{
  "vocab_size": 32768,
  "norm_place": "pre",
  "init": "normal",
  "init_std_up": 0.0398,
  "decay_shape": "linear",
  "doc_mask": true,
  "steps": 4671
}
Each number is 500 + 40 x the weight over its row's rms, rounded and kept within 0 to 999. Layers, rows and columns count from 0. Numbers have three digits each. The size before them is the row's rms in percent of the matrix's.

# o: layer 3 attention output (transposed), 320x320, rms 0.0344, rows 99-127, columns 0-79
# v: layer 3 attention value, 320x320, rms 0.0277, rows 100-127, columns 0-79
# q: layer 3 attention query, 320x320, rms 0.0279, rows 128-180, columns 0-79
# k: layer 3 attention key, 320x320, rms 0.0278, rows 128-180, columns 0-79
o99 108:586511475496476450540493480489513502509492489510485442447454540484575491513522511559487415472493520445523479474499505522489492549405554492451456487478416462495517558454550521503462520511540503522572458478508580497515417458454415584545488556
v100 118:536552501470493451507505466613491478485440533609503464504482513498505496449505475510507487531542505492496489492520472446424493519521549498489505485527544462480526503504484442517470493471516563496473520482519492507464514549469443465501604554
o100 107:492485454529487535460474448518450457525555479486489463545466573538476458481533545508518485422440497523492478564422475559467432495513504518502456490527444546527495523467463414541542506544465479459495511495542482494441477505545435457534476472
v101 105:518478467428474498455551438425470554481504444536487549463467478509484489460480577489517515501541453559520475545532493453482495505483550501476453450482564531489527531448508539512494535498536567485543496539486464514563485463475418452533455510
o101 106:499456530498473484485481537476478488508459427487559522447466513564533463525506516520524456558485568501542514490479529456563493459552509556435506574491518527524440514545509485493515534540494451433548513564494437494464520418496476548459529430
v102 099:501513548483407506445504507442499426597513468498466568491500550466565560482453550458498445512498514501473544487491501511482524427538535365498449550487479517558451458462556565458444540526556534510510479517483554522498561501475549503462495558
o102 095:594493511475444536472474505496471508476493487462538451476512597465493503494477527502499450495529521453495524479484506378570546579511512445443497474465473498514545567504486474424466480492483515620526461540452486483445470543530519523499507489
v103 114:442525546508478557480542546502457493461556466468459507468492547489519498467466519503479468473517444583417481479466525463506427444451454480457402529533454452430523566494456575452544556483567434532482454546467528496458527531449464508480468533
o103 111:557473497499421504469567505502570577469533488517475530445552470520483487475513437476462490482576418464527532408503495498505472529438496465538512570501467514488407518584530530510430430553521510562521568516460517544467485489507577497543493493
v104 108:490482535541463466521592423517469509440431473477528424548446478520541524461545474579493436522456496490468494533562527518557527516431500494524507511464476538483448488466463474519473528460523513532438504524445447535495474562462533500518493525
o104 103:479525490530488578518475535488522508515510520463537510468467499470509453531497525442533524493473512523526441516502421462460498578534511517465491559513490448483488500557491515424486430476550493493450595523481585453491463480503624450556460524
v105 112:511462467450453552443434448489471557509563438525475518474554502455431502531553456470514535470425460426531520493479467464446475478531580459494410456555562514490432502554564492470512562511447525483514503510483503446495468509457468505525522576
o105 110:544469478513446530554517488484525427528515536475492490392552478500488552462514453555472531473472544575459466546509509430417450479507539541473530445496521495493578538503410477525486445514510490493507550554480549457433535517503437548491491514
v106 107:486443535455495540531530506497563510444471453538467528476511557556532510464484504496488501543495480530533454465606451469460487469556522503495547502490504528505460519566411525521502506574504555572457537534499433429465494455446533574536513444
o106 105:500571540459494498511480478446456543516496514509513467503471546464513505535429423454496513560524467498554498467449488511472452522585538493489485448431483458436533503517574481526548505500547483553538500508525468526495522484452542470485520515
v107 117:481444487527491441472514547489549539453523416471529523448503513437516532502467482424535509475523519561485532482508484533496482449518531518482506533536490426539498482539481473502455519518491541459501472486519453541473505477449458488475449483
o107 110:494515514534467545515506510446486503534511501483513555575474534466590484507515450538451481470543480439481480531478456525498464491487466461559399460514525444461543559392533570401496482504506464542502493510529497561487528540531549490411583479
v108 113:538503475515492568577527556438543560465440495500467547508487519526385599473552505489538547503551563481506483493534526512513494444477504411493549490555494497448542485493374542484545480519559548516510439490519500506490415439457441496494519528
o108 109:520475535519476497496457490547474493462572426510469530506509486525560439446528582601448482519514462542553498448504470535525486518459484491474421478503454524601480443480542524514477465549537460528478563504442448438505510486410528480611536479
v109 112:483538546533589521444494493440521535491473560533445521553517553519486530517496581521454461508468509556485557488563391459524570552494497472450526484492495451514488465498500436519529484484438496478446440537570514413495461468509570553406555412
o109 107:454550522487460462469466483522502485477465503483535498483449438493567552459474607429508483461502515537510543544502514517535489482558470462519564567501496486508471526443521433572560555482475469542433503497460556453482443571447510520506479492
v110 116:534487510552490435417496503533531519563508543517586529480478575530524502494562462472457498495508505560555598515481462551484481390506475493454496541492492511509517498459443568412585504482459542530543510479489448495493586453454517520489495480
o110 104:557511481506445605451519481444535460513483529410454499554517553526529510501512410561524443550514589484490482464516514413561480512481444456492507562519517538510536515520544435540435571532511491507518513483498461554470454554465530464476512545
v111 116:460530571512459516410513517553472587491524455508469442504575447465548501538470471528531549469510430468572604510508482460498496518461458565532510539516452443469495540486556499510507514475535474554443557474466592486524517481473548538547462507
o111 112:528545488467518438435476508449464469513502505453469513556436434603488586525509499455444433497558539464595570519535548515566494505497525491549471545508496557473465457560520441440448424523482505510518459483505472521502469498528579528496525462
v112 112:428516496482494513448554498504498557498453429484566612469533553526581527484440512528554472577535517460497412430477483553490572433509575527508455470451475534456485473498520532492475542541423505532536477448502497494504500530511460512542513474
o112 112:482586529554506543501510526464529483559460512514457428505438488483490419530490538500480510516487515577542571563557449468517514503525478509455484477503578559461482491476591517491462496535451554480467491504506488586434463490548520520528438536
v113 112:442524489532477481406508502469478480448420482489493498506501499453507589514505518536522513490550474531470517522493381538507542544550536466495522501492509427566467533477461459559478490448560500550582480520570509519425529549573463460518453540
o113 107:490484416508527521491486533507462497470500481489504427474485503590446472481430488488465530515520480492473415468525551498493539514470528511541468482539521495535484517465457465490548540559498572536521480633443483451447506490447524473492408494
v114 111:552487586553488464398481521483445481491536519503460488513510535461508485502443510476523487506504478471448469487486448495559415497539539525482525487455450503504523527533531438554424539493432441399504493523488452531517571453568520544526499512
o114 105:554506589558481496501481524521573472565484541498520539512534506510494533591454482422483498546498501453524530516467469473456519498518517522564456515516532490521476381495482512531553520490538482492480515539506498508481497562527450450540477510
v115 103:572480519572472462493459453500519566488465482446430561514432534510541476438478524464497515537567470487552510538465523525534436511546538478468509494474504471481486459542531396568511514445501503468500484493527503453514490471487466540527471452
o115 100:528585528511484492527511522521499521480428462495566459483552465562528561483568404474452495501536497558478467466487509494534535527564491487511464446536554476484442509535474551525614553526500464470423414509500448604543503516578532410581483511
v116 111:559447495592468451480532472471513527513512483458538545545496456507491487491523467507521455527422527494511536519455504556561512472467489523455550461518494521509519539561488526494480569464575449567559552513461461463469469501551558536484466525
o116 106:457470495491533543447507538547529477432509436505554488526481410466466508508478481512444520492557540492500505476559418469457547557537583515470486449537498522500512537534452519469481472476509436537468501570574533482554470456491512590508434454
v117 106:531521531474559526448572523577472499524542497504425459515549531457505468520536583575502557541518540501478526566491518437572476538446511453514487518526435489443491443454491576558493514435474529513488534481450513459453456535498541506544460506
o117 108:518498474513469500505447488541504548471414466432444521499557534492493548450479535440482560522462614499508555458482544489428516469466501475418497506470496569516524481590528465455421482497527464497439518573509550597470508475475486541471508485
v118 118:628473568601526506507545558473520404528526464461514529493479547480500565531567476442491476522487560526576426475521512456453472507516470468459482508465558414507475506561479538515506451529515545504411499480480498433600469479530484501536493469
o118 113:477512530428503559521553489518493515537475503523502517482504490535561475460509467533450422496486524478565563574529499499437513481517504491518523426463460501504530516434499419571468470486527546505493453477485574496494510535488589476530483497
v119 114:525549474506566411524462501489483518498480512459562568508508466502537518490499526475507564451411469565586545453505504545527491473545498508464443527483502540562502487424459512491487547506499523516478497441501477540526501429463449596542478526
o119 112:464549498512521528499519433477479453562436453517552524489569519478542544519554440494444450528546582513500412535539462429471482516497528502553540538495520534468509574508531505512470510541483496552519532481497483482476524442535458482490514447
v120 116:516524494421461501491492478473330473557497525483499411524588547530514503451530471490520396532448453438452511515507446472496454489467494526406546484493498485506534514477494493550481548479504533436436533517555504470499467570538472572479516497
o120 113:507527516506508523483477464456546493465461438416492485491503483529499520464464524451530577514460554599621520438451495510473476445534510548556485477395473546506482473470462488464465491516431501498465573478541442530523433503484470558517473473
v121 103:473398575496468569449484496545458472489553463543538538530570481456507470549531518502448452523529487458510489425486445533503470465421527509545528552508454517500540497509527518466452556591510523416492555511571446513582478445406547519540548414
o121 103:493582515439517463433480641492578513562452530581507486508465449435488525489476539481544484485509506462490508566474563530488519519635477477554458523382531480535446426515479568476465406476490440542501495489482524435500515477528467411523478505
v122 116:459433533434520485444504464576515548549481529554590496503446503535512525502462553458543498555469527444432504459506525509454482436540454473485515515496485529474538550527442480445492534571557589575482487539489493495445555487466524518480544506
o122 110:510507517441521464433493434487532462507490446459436444498534486485474470470526532494452467533545456444552491540442430514431488598515515590455528519490487527478441507539514517565501502517497438495483525420516475452530424426502534491500490528
v123 118:499512517532503535451392502426483532499503465576449459516568469511500447531513521591507587435477480553497509523506466481465517473491489509448502483488466500458520476512534442492481506519475525570484441471529545443449543507543476469426477497
o123 110:423445456520517425556552477559494501467508455501497559436537501529476568499505534525528492494469543517506521504511484512434452485467483545543518495574499532518483457513483481526571483462524535429499530424513506482577439461506456482517515494
v124 105:518588482509418552559450565532463542531473497491422510519455483431541506428525558469485556494531522556492465515484502483505539552523443547458541496514500448446514589526523473497478489513567491488484468515525551600508475460474505469528457530
o124 101:513485584469505448526510443454517514505472535458517466493421496477453515423480447462439506528475501472475502496555524476570520473553506472521487452551470467414475482515473511523436542560557566556487474517495513541515441434569504570477587503
v125 108:568533473496485530465463548536494462505446471599525511501446493478494459578579548512466457565604453590478523477527480512510526507396541443573484408510422541513464492508518507435504491414543430547524579439443469542389485511543409519503564556
o125 106:476458496471577452487452477484521397455537489546539455566573509497504531479534528531493537487447481489505542551449544473468493525480503504465448440467476550540470539518430530567555525591544530548459537604499464502586564481503483490477458511
v126 110:477576463544474492492534515504507546504506446544457450557524538567563478577532457484484586551515548559523546411460475495549395464502519582554491487474498468492472441506479482480432505478470543471476482531452464496566514463601566449549478494
o126 108:461496563514502454486457445465508553493485582518504567558467457514516568504509455510451486524482469489490540410446494523438546494415474482442478458546525485570547475528507506596485510447430530449515514485471444541517488539443437476448543494
v127 108:484523469448394491507555506523484489490466474457532554492548457533550452526478485551507474500536513532496595457406458448503450424495567592461492560462496474475539541456488512535503516512575545543540456408495502447446557542582506493532500458
o127 105:420546509550531457457431556468563493432515517508483457561501509528606554540456525510537505509495562470575502538562544533505484590443480514513468458453499506497528483506534547531438449520532511510524500545469452607497521473475480509523523560
q128 086:459543476498489490534522471496400491467484519546479547521517536495523539487508507443487578480478463504468471515459450502499546456551519563532510486441523512466512413506480480536475541490449465466509491445521568526442470475493431484539480479
k128 103:511504461465428503563470526460484477536460484604536548507492478452467489491507494527480575466521551395530532484532485460547519540536489422495423502478503527477579543521449557441544518461523504515444494482547496494518419563538503485500510540
q129 078:463505493566515520538529463496482457460536455582512465553531489534525480490471634610520501516461483470506563474474455506460483560478505456601524491486504473483576547527507528546544476507409490525529488442505500454499532515449551508518496452
k129 087:483435469488506498528482597616518455510494579522491470473445466574511544493428440504526523462433533483513530489484479481515497453437433449510511510485424514528482491515418515492528505569504468535469439478520413599512502429505503490577480499
q130 074:575522501468485477534552494489524477496473426451524535481531532441491456415520487500487532549465453641515466483447552526499498486481517507494481510481561453509465448471530538485527477482483470422531487484472522541484500534516501473508542541
k130 078:495579514413532478543523467412466521481466524486496465586521535533524523439465485556506436448525482488414442484474464554495542490474465470463573467479545549470560513481496488582504487534464451533473537467520522509512522569513518513546534458
q131 082:503495488550496459482436546493539541546486473517557476551559438518539526586522467489558447491433527468529518486457492462502444488506501507537484505532476459427591495459547443530551517532547541567516471544523518479483426481485497604530450550
k131 091:481466485481504519468547545465494530557463508532514417469548481505515495482469455477463498420420439568494520525562501577445520473512508490479530494551496557480507476501453480511494442523480439523514510480544490474518432490534444476487475513
q132 082:504542497490540471533529458413433522563498497481556405465499566458411492533440492465495551588515464447555510494550585503500534455463505446413531501547488519452501553474525523486555514475552513587501500519489479461458495486436497553542511502
k132 083:477409588479553478490473451503520507516499540487483440517522490488478543508478456516478442495467510570509489511617463552564478502441573513519514496524513500524543521481553469452489494472525406469462525398518510462497567486466484466505511552
q133 083:483479595556489532533461625512522497467496512531489506488518494450458501508512532460505500500480498499433525498563514522467412554447558495482435482540503587469549521476496496505465446504478581475465458529479471503558474532509534478532486542
k133 091:469523497558499458519504515530504455505527536492530519555562509478497533529477565473495483502491475534522509524492448590481450470486464503525514416506378467529424501460503516467567479599417499532492504509523472517509516518503434576485480421
q134 080:545433443473482434564518550525547526502504453459518531449484561527456481498487405511431562530559471485489502547466509459463461503480560489501511515489493472438500573434472501511453547453519589469505484501505552464482514494491439482401477501
k134 096:516542537545438493561467487547534481573489541529488512587559490507411550454464504578550478500554464537498434537556492530475503481532489521474529556512442508526542486529503479568547427512443518487456504458435551445466538461474506483506504426
q135 085:479568521521527508452577488493487550532465555462504497536478587524542566520505499468518571446454547467470454515458443498449553420492532525554521524576555443517471444548556532489479504556541500492502506504492505514445547565463516533473482466
k135 093:461552521482574500468509552435477511435532481477430532543524461534532486579468464454480466557538501528470458464442482491427556497515498513567488509501614544483476456484513523491516492454528469471517472566527409473535508501490534488453514528
q136 094:572453459440511482528518511451519507516460578495486444469420496514470539560479447399494441513527503510463438504547523446444452506488482474490485475577526526452485579472434519524506442480480458500486461496464491490516478521502506530511496509
k136 102:541502505497439475524523408498481504517568495478421478453532551533390483538473440506523539541553536459536456483480493483472509493539506593484523565483479557470491489518514547489501535503438508462569600484489523452422530431440520495551502516
q137 083:518508493507532471547482510523452499544531449526454501591517389546503569482463495508495513564524499582460426442510438494474628454496470505477542531480437499471529519469475517551508458522512452521473478445446499477475530532456545587497471536
k137 093:516468457506529493584542516503534486424449510474498506491522475476428499536519429475465553429525575490458458509542524473531496508552500455513476519486511555451529532517494528493507589509447542523442459597481548531499423471564553510536517471
q138 091:499483550512500537552508520431572425517409492480452485460470532484419529487535463507551494537498467535525560551529487492510417531525568472499457616516505472462563545463509489427538478433523481449475502502487471507502432518534562473510523513
k138 097:462534544468471519454580485520465535526528507446411512513497472535504469485494467603517491484511468532444513517509537547463428423495538473512528529539532535518451494531542450492484554521429508517496512441453528504543508525554458473506467413
q139 080:423543495476542440479535480551509479476534523478457487481472476506477559532540486499513490528505506457509467501423583491434547491481483456499457443523520465500448479513466507458452516502541542468446425468453464574576549490525410503513501432
k139 091:529519486544553523490524435456524441458534475498495527488488522474489419538557495455492455520481514456423434558560521546511497479541468503502480506452530582545483456538494501506471498530556460460583448483517450491461535500493478507452512546
q140 077:554493402527548522527513493546537544499507499445432522507567527527521533515519548529527498568477472442490450504457517491531574469519503505516528480471425464531435471554454412480544503570525457520464501484497510542468459469434532476506452588
k140 080:579529482498544553490427544439462516530467400531544498464489507467487482500517456494461538514505496489505556519524520507526518556544501503512409468460513511510485467478525478462511502450506557438507471458483505517509440556489505559535495507
q141 076:537507555547439521511526546454520496530472512529462504526490480492527425498499465458505490503506469469502490470522488446540454426557425501495457607515542509546484460458566555498405487576449533488550499607543513558455472453537468500516476539
k141 085:441493556505476583482505539469500472563496527512485594469459540465413488497540480521566539400471471545431529505532494510608474496519472422485466486473435601544494541481448521556526440451418505485447439519504564521561428511478466471599527527
q142 076:556466498459508475400482524424419472543499500521495434535480529459568471442560468493494486560488497473469469582498561491497561424577493490471519483552401531549489525463459502546499458480503535525573461488465451489529575519462412537489493489
k142 091:562412462428437462504551481506490450587460525539422497457482435492448471490495475570461548454510605514480437467506493459534472580593514474540476548477478508459538525543519574527466531441499442486524529498524475550517536479499599504480517445
q143 084:531479507453502453474522529465561506514564515502461506551496581437552504518468605459548485497515579535508528549501506519526510520438491491464382511425462471547435561515472472488489542538413466564529504480457509408493486514500522495488429486
k143 088:593463500549582536519451538502505501485508471541409465591516443515507480495499592503505498504519533503474529469500520453466520451484530575507439421443471470504550469520450471527489531498512507529510498491476501552437447561454382477551492462
q144 076:535426576531477523520508488470567501469532590461517470506479567502497495519528590530556471520364494581474548512484434471490429541429490516555516508465529565489508534507536517500457497534434560505548498572445512422517486530509603539469456538
k144 086:503599463453492441522502499596472519495493469445481490508438423505450512503519524546526444515448487541521541561500494529431461446456491510533475473485491472508527546485501446610503546478467548518441551511515501497475444513527465469602507485
q145 086:554503466512503381538555437462479522492438468469477436436547459471501478483487524495478564492534453446491495504504540481565470526504517478478461517512452474495465506497549426490568487555490543560471590488507506492496493539482484473520527470
k145 095:525471502537503530551493496434491518512482444528511507516487524442460485581497429449485470486517477493456428484525482542461558458538534473538496548536505516479539589499506421484438503546473467509536497507491526499419546464543545493551550478
q146 087:420527496517512473511519505527539506532580501554479512502575552461522477486543458513564504460466563486495524481499415528544527534469436503474477462490439509558501516457438549508452528445485447572498538509499537505488508517450534494499519445
k146 094:540530482490458531511526486474531591492530553471553497565534520474574472490497570535450524502502510520462525549539478487561415528456505493473469399506461399464468492510488545499528473500482576475470449522440504526520466555514518446534488516
q147 077:478480494529481450493507511504552479423541554482427552477566516496550539538491560490476499537498525540504482456571447545521474464437445615559536453506479440544480451462506473530473462517496531569473483590427482549457502498482534497550463482
k147 086:517464513517514517525562448448437528441525480504517590435468543508471435525508534449450484513528497444473524492440473442466505556459504498542445503522535496457519545557467544529472476527506529512458492519602512539507461505511487494521545538
q148 082:496487536496523575519476546515539469464406526516505425474564461487539485474448470474492565524501531485568535471518492556484505551507491478536457522506501427485528459488555515497524509410524516473514453478502490518505494515509511512556505492
k148 089:463518600560510603517505537418501580499517528490513532467465532489480489511474423486482458479502550470528557531512470568482484453529524505496519543535532490450544481509556502497508512467494489498485448540534497547626489565504503465455504472
q149 079:613567573397425519500507547545530532534440494498428502485509530517501432483505506464511476520515542456445446495511588492487508487466496497559570535473527451400478465488490513447448428486531516504561474514449565512485468479567425458480454493
k149 091:511487520478382518506504474470537534526514559471459522494529551527514460511437476585449475510526479564483526477498461531462528580455487413466445547479504549496529546473507540431556470489465540508627499519511534475441472516512516428564518471
q150 078:446490444524494433562530521431540491520495473430530554465464475472446489508505565479514482434452525498481499468483452508447469509523535549475482461443418429463527496498455566566466543500531582532465551491515519519494400508529537524573478511
k150 091:504483564587435456518452490534539512504557477490537430507480515445470502477495489521477448528463544560518522458520527590484493509459548474533437450496366517528458493468435440482491553516446577550515461429465520508546499475519492508550478493
q151 076:450540467473575506545447508526521496467459541510509532554480512552471493492419441470538478480516514511572528559449544420423433461542482534554440548529535499440512476531533525483519427546567488569529512475571485501522529567562446506475475390
k151 092:440557492517541555445487498490519516517503545475541470494482412500472491449457505455540449503476464492464592561528551542450523500497486480511545478509564502498455505514504473508528506515534482462517571506557517483523540524522459479479470488
q152 081:496468553511536478486475536540532474453462462480453452492480541484386432541463490505533533461524537481467535498466487434455471524519459524563525505404507519531465572497452531458448487500578555476493525499546531551547510476570487482544436558
k152 081:511511537495552625438458518509490556540533526444562513557559489508546430428537499538538464548463473475539480516448529476512535518515509510426486450448467539502492458519467428613563564553519470523507476433529491461551567496496466469529436422
q153 080:482478523407462511507493420489526465479458490529533458514472508517547442463396532446543475519529433397456477511462551454437490517457514476491516431512520483484531524492453561502462479570569475501468434556546563419463488478499495478552502519
k153 087:479550495465522475607485526598570494499576545517480472482470474473392449483487545522459484490472463573577505459477484599504523525487481518520501492516441534523506435503458513474525488450454504487475512497484517464542519489462549445558473450
q154 081:490525451495562478522499530539536499478530514416511453495522446482512490454569477520447517566427478500513486535502479531481550464463518493484506480492509493525541470447529521567520504553490583492495454447512509558524460476431460521465510496
k154 089:489483461508470509520493436461505456513466493609493541517512540507478503495475494487502494511589543511466575414483464542568521546572509517487523545438418536552528509542501506538523491443495535547536497456530478417474393483510502514541516457
q155 078:457472518527508521526484484441477509504527499575530509541450515477497584516489606427465476483429500532523487507570460526544561549461510457399450509513455472493441443470522553498521491520440464564522491555442430400462536487433537520519496469
k155 081:456439472539551513450496520499453516483539542487526502551459510401515503481526600462454551526544521484410465528575547527532388544427551559489481590516562520463509510457517532424510541468528522463428498516521463529547417531501538527521535578
q156 079:598524507515435510517515555517511499472505489499435499535517513522524467479506519442481472440485530479493495520530468501559498463509527514485511424520508443514504526536454507496424464489546538470516514476473527424523476561442476539533521480
k156 088:471441497445479490522575585500427467525510563551462532512517523464487516453483515614453509441562501536498531440520481488511463461503460467500509493452514417463467511498514542488473555576422511456459476459471481518442497497505438548476461419
q157 072:426489493470482493530459416427498461514509555569550427462432523542495576491512515504469458501498527479552447554378552510504460468515468521515439486445457507521503505481478503459517505524481463571493556530487551517517523473514554547482477461
k157 080:508485423536404418503512481534500495514453527475434499471473447551473501484524504516519507409521578504464445517476593435520498443509527506509486565516444547520492484463471503547483547483509566514497491492457568468430494434508482424539547506
q158 082:513533459528474536516490458466524535518506493553461516500443478467539509473559518449587576485540560491517472513485549523544496452454488458434521486443458484573453523520539539471486583453498487579533520476467504461410544556535535479472519525
k158 089:448499558459474482469488496492542551426435518484463510464541441450551507460413465479450502535514487493518425443572478520457544561393515466471474527507460506483501537424551515446488505541448517531510528502484501545445524472540563599506599489
q159 082:434516522473494505490413519523443491509554535462544530472576484509380498518466436517541425526484543560474498535469436401547408453468505472530507511525511530483512540549458492535524474502451514456555462566432543425443502444499487534504510458
k159 096:492486492557481462460503520476500528513473517507587493438534479423549548496463526472540475499487477446511567522533508529488459580477496491488492519504572444530504444533521488439566560507475456471478577501492506452580509415495505580515470535
q160 082:384513554482526465460486490517520523577499513533481507514518489441528479564452510498494469473440474542489558506480515504508491507465469549449472513514570500519530495455481554569545528534491465520517501528527418505518488447488399560393465522
k160 093:460511424439534467465504489494485600550479533499496462528423463499493524486447516536550510492460529414520529499456559447549506506513509541490488564552517537481515431522525544481506406464521496500502428519527550481507534497533487520545522588
q161 088:558490524497493544511489515464496514492503454538529485521510490476493488501465515511513483378448443531521577450486483485563523524537475465519547480482470530579586479491485447551444444457438545465510526456499541415539476459509554503482456469
k161 087:460502526470441475446492570492450447530444514506522480493477462465494581524550549580428467518487512515526621511583465480505445472494459490478480470464515497488592518484513539502564498527535550495459474513554477553538435507548461505543528521
q162 093:494506535461551517495512597522460515449541504415524506523488446422468552485504532555470474437485512501469523552526476504483434603516514486455511497506512424520525495497504535460519503486454459524458472462431491485546452519519428510467526487
k162 095:463492519562479514475524488510492482532519479484507545523492564437520573511497523502513445531491496507513572538491458561449417498475471584512562580430559478453471434530539492483492538532533489560549537474495437425493487525440483530538521524
q163 078:509515547462519543552514533562517485539493552431524551461486500472480468487544527583577594490435491422515534489536476538474471544481426500525465484464459457506540523479504527535510513506441505552517459553485510533528487497538415451554479565
k163 087:455519506531550616497509472504541537560475433444530487547478476487556563446513451490478519510518509523445618601505563498484525485471567538409497528521444531483552506497472500494593475498518545487493548537516460565535465508546435442517461443
q164 073:518453519450547457499543567529468517457522498471530567442520456474461562515512400486465536484497507501495536488597423473470456508479449527495562518473553513458562516536447521539419458477536525457455544476516613493588447506483526534511604497
k164 078:505503531571458485528509487483455483489490517481546509454522547478452466517449464480461489512519469524563543438499496520463493466496526565507485496461445445468476505477506502465474519536515553549524539522471442436493536492559565497467489501
q165 097:440485478488500434444466444480516482539523443516480464522428483498510527501419585501474478559527497530490492525421524580559463470515522518421445529466529501556420495487473453486580508444437532504562500462409426430422502466457421505493460469
k165 096:534528419469551468520450488480558453469538547529520593461522519492504469453512466483512458507453545507483513499520563509522535550532524480533543573474509468496518453489484527581432572504530470470499499452512547503495495514449591533488460439
q166 090:490496439504595514432526529448506465482499461458528442561469548483506552494500550522413455453553549463469508481539504546461487523468523529549483462494532450501491473500523454515568507456556459449532479481508425476521538522455476517469539572
k166 098:515500512476538490503517502512449557425463516534470494556492562552460558515458465557455515502481487508554411455444448513546505464490486551477540538492517504518515458510576511537469476500428496533600494509525498516466606493431532496531497443
q167 081:483470479483522452518458524417441464540439490479485519547420452500525512529489447504461495485486491541514558506487425465481455547507481422562520553524583477470492542464532548523507488513552495494543518490471493496516491516521522520490476482
k167 090:520539507452339529535521455495425547501543534489478537497479557515445377469504494483562485507477453396561548439471472485582518484532518550420485538494434493453507546484463506467502505529480524491497520512566537452457531467534549452487465521
q168 084:537462480516526556523461517523537532486468502474529453515540507564546462482454515602493412483498463459562573530488454529512539576538456481538510499506483459553509485533442522514500523499528596539423516515468576436493490467474495474533499487
k168 088:498523471531579465542522476572555448487498531538562511531509466592505499483450491500462527457438484517569546481423541611423457499455438515474520505565538564466490484473513455550519496502565523541468545438509479511453475518444465446420535543
q169 086:488489462509555536516499525528471519500534507542471565595444464445405512465521567534536548486579437513571532445523470552529442518506488476499542445500453488452529485463532492551505529532478475509458491447490487476514522502474472522476425435
k169 094:469479467524526459500501469489488454485438511466468520427492569440514506451528501479495513457529559584511464474511504443490422487529529501538496504502475523495517463438458514451534436436572480398465530489472423507489531523538529415465500516
q170 091:497501547551420528497552419554426485490474474489534499483464531436499472444497464405526514466461453500502573474523502517480543420542537536496483534487518535475513434440542443501457490466478538485502481522507470500529480557522510480529552564
k170 099:505496507480527492506530535499504518507480499567471529529447549426518543571515468509426540443538554561459521514494526490505497522481522428528514462489559463542524582532487538512443594540517514450501475461456508534527498520515517510502477441
q171 084:468550510459436446543474465489454515468459426532500531478433500566504517541497445443479553470517483475536502539459498498495431516535517498620512417478510429459480513572477498548569484505580456431546507463538366508590474477560456493460492497
k171 097:489545457478520505510550475539519475501552523490527526471513516472510489503535453500531518590468499498435460481505493498533521500570487529461487597467595463535489438538497482525545519528521417496547490509492503514453570468511464503521540440
q172 081:540617491462490550516540501509513452538484473442533488462539509500522518573527491463491541570602461515487432504540509464432603483458475434486473422426555525545500503474450532510527429520494563573474433496497508471454496500529452490570473489
k172 084:523531532497537541536505488478604500482524467434464435536581491442466531498447421452500520484469481524473571467501543425404537558483501484523589458522534425507522505463443505562543471523538486455445490468511553501492565502474620398476535561
q173 084:434438497550542495488447483518520524499542522480487532504569509538533480570477577470503483369473548497482477530461454574488422486476415569530513464530506508484524401458480524499505510496507513531463501481452488491531494529489508513562470514
k173 090:433542501529454491512482466505541490457506482541477492527476530547499493500401593529461515538542515470481499456464485562473460453473533472514448459432520498474496516517433497507464491564520547564475450476525410480522451521511444541468468484
q174 076:490501519547542486593426565471526483468499522490511474495569463472481492505582514495521490528461495496483515455451471548451510576536521504462547520461443553479435513505492518511542544541477546461495517499580541518483467460526499465485452447
k174 086:474503567516412568490464458503554540551455499475495473506615492511558560465527470564582502562524438493542530510482503530445522524483520403494525501482492491493468513446502420530530399490480548487451484482561551468572530538467490472564491449
q175 093:487543509408493483470531525478480470517474539567533516473463418535464414490547438559475475491485490570487518431511490501519548593535449444509522469521498533537567504519415497492512389478461497389513462527564572415544530470515548464483519512
k175 096:579517466482512483587455530560507484493522455490484450522477505500483507490526493569537493551531433412479519538461479511582463507555526487398552557470427375439492611502507579500549538537527512497506485562480506491526527463520489482513435545
q176 093:470517481491491576467525548494481468505500568509535524474517488461479463534553453428522519501511569486525471515442506450490498468515485495477460432573509589548534529563483553498444446548501484450472472573542575486495497487529567565394514496
k176 092:504580560525442487567517529474507528442461508513484484545505433407480486459458487547462513493575461507574552480485464554509490544539445463485540464467513461512509537504451545465511478471477507482499510510513621517424452528482549532441484541
q177 088:497541521472483485449554529511509510498522463482490448475501430522535490432482499589474427523517435443566525437480540502545452561479477451523482520462485514548514517500558526513589433500475522470464421509479479467514475480461451473506490560
k177 090:479489542395572567455472542549468473497489512500476537454462521527554508531493443504490458528507498432504481501497489519612472481478515472520479599476423426521531532554539534512500571439560515476598476553482440580538508489551569506484465522
q178 070:450538534498499481515550466567587469449500485486549533507401495505552519581530531523510592550464567424476485542491487491469546450471548491506467529464547522507494489484443530518506517477456533520537499557552450558594517507570527492474536540
k178 076:427489451538494596449569511485516476482536498463486480513423511502584469448435495476526477565456486494464539520497485500530583534479477489516554449531498464483466467465476489553537435551481503561514467531453443596511584472487524422516483448
q179 082:473534575519521451519558448475474528502500471537486499489513404424497439510532489542507475590457540513487501547486482450474532544537477419542515556451568470452491531498476504506523477525491488534458462542462531510519530517466543545459526513
k179 082:536552492424508489524511467526428587507547509506518470487429477522547486522580486460502466495497452511418511509520583476533547524511554422450459532493445443597503598548520499452532527466446517517551539455435509501521485479472514500521513451
q180 088:427477507566452493542542493530476490464461519578471539497495478547522494526515493499534522433500485508520517490517511585531420435473510482486427493540491450488454455430592497434464461521447531505504469507472540580532457548491476511518509529
k180 089:372506527526548497487564553442501469479486528517505578458497526474465488583432452448487515498533572551507524468543501465523540568509545491531444454452553526438518523531460569459514493490479510452501483564523464569552406555507499494484529488